Weights of a small GPT-style language model, trained from scratch on English Wikipedia.
Size: MLP 704 SwiGLU, vocabulary 2366.
Each number is 500 + 50 x the weight over its row's rms, rounded and kept within 0 to 999. Layers, rows and columns count from 0. Numbers have three digits each. The size before them is the row's rms in percent of the matrix's.

# layer 3 MLP up, 704x128, rms 0.0777, rows 692-703, columns 0-127
105:468485545520462572608476488407461442460424517489495487478424500455489494495525432472447486472485569443508511547524526630520477560583605485558540517478565581472478548476490500430483458520469596462530466453506510435398462392493445592467478504508533490499455496429502514480454525465469527530532486450466537332508415435493527584441470577462518454439546565474384493538458544517481430558496
107:528514530560509466536457520443487506480463484405444552583567459538481551453434451541520460499405485392391523452536428444559497532526504504633512481566476490547513533454591469490532501515403448576555538555534439608459557514474579579474524482393447525486577479530542489487533531424539562406601472432516466459518543473462543460451558472497437535517501511479472547458570578432497472484526
100:528543461435435448562477508450481548498540502505593449541546590415549568504458470513428494485487527490498519601481603645618533492541521549509493572387576503411562438509481500608595478459478446484518524510459551469483556479477520532512555421553539522540495551477532510466519453442433404570477427474580583504520506506540514468518586507445406576524530474484458490470530456535528523464500
096:414394536585529537517411515553445476548474495482516509451450453549503542537414540408549419423572474486483500576450493578512507504549458468476514417434540463504549497451486567508437524501528499539542450497454456587527546486546630570559455501507581504484469511442525495558532494548446496580395448505531349545481506509431410529486512430477458449549538456529475512449431547468515591487551
100:449542511497521529498377551484510431469522499432480504469523499422474475481472537548452455508412438512453554537519492548456593491438477457554443462483431460573533386489441514491523478556562516548485481469515434531460437538569527516558514571446416418547560559482550496371540458427584441522601470541622522467472432529580414586521496533450461446522572523446519482499471502531551456516425
100:453481474511607479448467445471429509480359460447558554486461498524451533516558526473479449427603504371547520520462484468496474525583459556494524421547501427468498478470516524496608562457515418536516491465452542495491449594496463525530444397547480524516456392550418447518536534427436519510428449466487440549555508376563561442504470539518482458432515507515489559551543536531515575487423
104:465515507545539485594500566492494498434489497464464471459460442509465493467530586535544457449539530485529467468430591434495506473558411430488420493558537484484516409481458504490500541606515509570509520403489564521568504453517427497547552552579488485538462490438467409530513555509488468466383460476488463472464393402546469553450564483628483517550466471535408557472492475481448477651589
104:531534540460487378582490534488424513468490397518503450440469459550553339490532519580522563579456516515531476493469435490472452560432574531516515450511437526487582547553497511483467498486450564571457432519555529511462541482514459471519538564591518468545583488540489601617421564543517522543534421505475511513509536454526506426409508441423404524474496420530526492389471484441496464507476
095:493475443493525486456545515477555559457537479519534511559524480539521524455393532503490490499524431502534465427604487418552549519566531463512527446600484517577478488406489531467540454484505472449516492532553467493419499541523437485518496497537531518521495520421513465488477546611475579464460439442406518416396478366528459481494454479536583375501678448501553510462575522439515551575532
106:481565565505600566479469524490509505490459510483466502457508475479490611533494527338496538543472521521429516516487449543509571529466572442453501471508551476451445456471486501432450430531527489455531523438547456451630515439482541433494419517536485474487433593509536440486575549496481625523535574582440392438492416537466488510521466594458456455437512527353477466535493492553536471460477
097:443502480591515488563443434483470653463519514551519543475445513473509537526553378462417422518526519602503528400458498480527470525460515513480575411518413372483515513464486498524512504455485473558465478488605554491475488529523538447425532495439580542545582527450474565480448438470478569501519552408518580488479466578486531534474574404449466546492483510451586532543440478504447458514589
112:459496504480485522483454363578505493503447514532483507555514493508512536515466490513464440437530459598533670440371580516460453524483481485483520499552482441469438455560469525525496452444513411506565513503489522400572485460462465472483510567507597539620506537490474502457482632524569526503437526586531625453505415488474449502494562458467545509521424551490509565553534477573514552470460
# layer 3 MLP down (transposed), 704x128, rms 0.103, rows 692-703, columns 0-127
108:559505512546581489523489469483443394475507485453403461512516377421468549632479534538533575496486582476525476520457470481474387416455487532516521540513444604540458488490584513448459458536491543584549512509500498463580412474549425494495501419503503502448561572444532495426581599558451536556466537526466512518532544463530448465501512443375473473540520449485476531470502532486551463535623
105:486577474497508407456613541484530493510527534615598531567505445491485510481417392499531520571599520442595497465475514493473582476417688570520542504482436498459519508416539547540531489494531563537524560441431529470487469549440498526432458522465513521458431508500487501494486464531315520534515524467507458590517492558502479517439465524486598527457510514507490503532538504472460510510435
090:539563514551432467497538548473508597570422515589339499568491542487511490526410555488542510498471463474568454421534474531488454477483590455512463423459469412558520502500416523616479495528529544623434487513527526475531573490571534476383494471503417494509441470533523504527505462535498513549439560486533404489563485459518378415535523471474555541442571484471516488539509502536600485527539
098:545478460518458524490398484560591456483492463535610501508553440432515572467448475442582534437509453436523467466490480602477495540554446532541540528516446526523514561513488600589498484589484519552521505506412546488550512505613509514601483492473409483511447476396445520440477528514472436550438580631506551588488468504527495596497413443548443490546602526519536471467579495488517474474506
097:513567456432517518457545470523550505503525580469449468431531469409421501436373470485514486518451464504383537513516513496577473484472504506401465457580479582570502462532462520517530464558518478475481445425483566507521461611536498463496566511524523574490480556498482419482467455507703524539474545478558553507495429435504527565488501498433479498557548493597577481547456524471466504486362
099:525546585539542362492541472422520515530474545452478393504466477453567583597542411558478485567516447469508448511455417440562462534475506518592507552481547554433476483485438515484447377526505502513377429494546465518481469569516540501506479454565523551495464455438525447443514391543489542499512454437400519549519438453491497553441533588434532496484480479548413507519493420489511409523474
105:559505519630433472454522482513522502460534529516516491499562528463406554481501463452554530431420591430483468515503612445506480493505568427463506572458520509533525517466435519366447579535452473547475473513607446582509446554538533446536475491486474545488568380512448486547573544471501528449504479469570508503453450464422502549494475476418448557537560396427522579622528503516507546440499
105:441461457501460548499441413457529539494523543476465484520547459490452538417487525450476432514474439443429554461507449463505486437529580488405563436517537557411559495522462535507464457512522435398502484507555494482542516508548497484500569401543506566451558459455536511523551462435425426410531496529469559604535425436517522541535505497521448354513565489506514416494352504509372457536529
095:548532466531469467547535524542604479437569504520482499531609533497441516528523608506459473485566484454457438477572473369466558593553537440376484474511440551471580517442521566530502451565517511513511503501486429476501463528414452396471550510501519644568432502514475487560531541569444525594376483453469514470560569501429522498434465496493534487487478446457555497519528423461470501517445
103:472498521506522506540414592507598519482386454514595523555557472558527537494513517469544512423458448451444491512505449531566507569607490439475510490491512450515484473556399515479433520598411468436520518428493477502495468381446464520576517444538575452477546489471418475506529479635595445448489486443534552512540491514492549530469533607417578485400490490490518534475465437541461528586510
102:525363599524519522540476525491576518513531558424558564399523442482499581495518479535469552433490460544505480528481444399457482616589461508552514449469483468485526425546543420397528483500474449467500559426481495468543422435485501417500523497473477590478522560454433497406573561575486449471459491429473540525548550519476498551445440494447596425512572429509492520524481539500519538474394
107:523518547458509548495537421531488471508443463445496489571525394434473437457431480604524460572499446560562456550505535453509615386457512483489447478491546478520564500476551500428441392437526532423496515493469468530474596521408482509451571506527453426530513505588487459521529448517458467382548505487472548577493477480487599511556448501458586465555514413559552482573475514527606424545487
# layer 3 MLP gate, 704x128, rms 0.0894, rows 693-703, columns 0-127
105:530457595528393594543453490483427384494460523362526572474504465504479539587463440582513400535519570506455489456405502470521435559484517413479446455464436521502479477473494518514439511543492472540499549572516493587595520499519572504458471548548527434515507494525537423474626492419512516447557525500492486514524462500428448536585580415490488502552461430480470605513479497480484482494593
096:450491526502492572478539418607416426463477522511413575422525402546494491440382563524423493448480497568515529399518479456440476513481478473521561474534499468517334539542471502498459549574439481519490510523550506595542457497506415501481451439475444508535527488554438400446527589519482486477509550447459517503462395479495549574496488455526490441528434502433531440586485472489478506615499
098:555502525508490490434522410511536500465595550448498509383623446543470525499492465490472592532444452494480445494443477556576507520491453502557524516471496485473516487526467460589511457434435542502452463393434594435537554502587496498468537533508440534429523462547469522366599528405535482486547532521481608482472471433486467400575415512533436454457514493469550564530466447542583567528519
095:419482627548429422490496565542405492623538474484464484512484489527478566516512582516539481548488459470535481460551569521498424539572521491444599464498438530565573536476485522445420465426500377557463523483462494545487514542535511482513380524521450519519531503499527528482534471525498464485499618513434525490472435536578551471553546530463577552421513475528516510502550441501524562680456
097:481503462501452494511588538506465543544512572511381513527555546596569588584516544486460561500511511499491453430599475565566411469359540483427549540546501483440589476522436536467471411418545512539479495499504465528563506414425550398390540507441524497527535568550592551527491504539593494517476394476530523452478446517494542465510519441456537530489527473514443513502536537555536459576499
111:506517543545467443402500522519525521465554550464405497449472499452428410483569550573490483464534545471503451465481502505425476405545522551420503519506424578512593442510456546448428467439593406549451443517501449446460545447497500472557479559522529545458596509584478489494570494525578469430448437524494435532547479467434431505561536568505505467493443449616487604580504566526538413466516
108:629567448512556617462532475546543548529469487490481450456564503498491521449526542455401576402503605487473460521419462529552519583406436396510517571503545551451489586535536430501475420528516527531418525566437502439553461505526549471471549527539521513521528411490441459421502546479528456545513506475491573412500500492458551470508415530450548542531516512470622522544464504488429592510552
093:489587500462471454485490515597478513546485565448522483523448470441508461490472506477420629609590495540525567494431543516435466456555450504470460471464565492416509471568536486528531559419479533550452559473480485517575441540511482553558419448484432457550573505459467570417476561455398406474507523534523401563532566625576434572497437493506464492488558487552503529505550541551535572512488
104:497426607469511445474458465582525533604489566484474554455451499504486485528417539427517432602460476477449560449443458491490522538463515461477546439493504535435472512561534496529604407464521488483573456481575451489612494398521568456522564438485453511518485465519503462485504426465424484541466561549511566436457493540434522432520565554583524534439394417563494457490580421506434474564539
100:446517479462451559557537427448510507473461470456460390466452498555529513458584530539478474557458445521563385446543526488444483472475540509532568478432537491408543448560513613515461569465460509508436525527616530648475552531531519457484452612494540479487578471541555547489480493466558472500477507435418401491506356612545492565538461516481438471530489503489495522548509484589475519506494
118:507425534519484546499490452544518507536522499521481477466456565620454506469502617585575538448537426610559478433455553477475502476465482465535497472492490470432493536546454441543460416512535436500390417611558525384534485471474392495557542526509485492490477535524605549485446468473535512531447555506524503527581491518412448488394590480490501500461397519497573526533535528554527470556391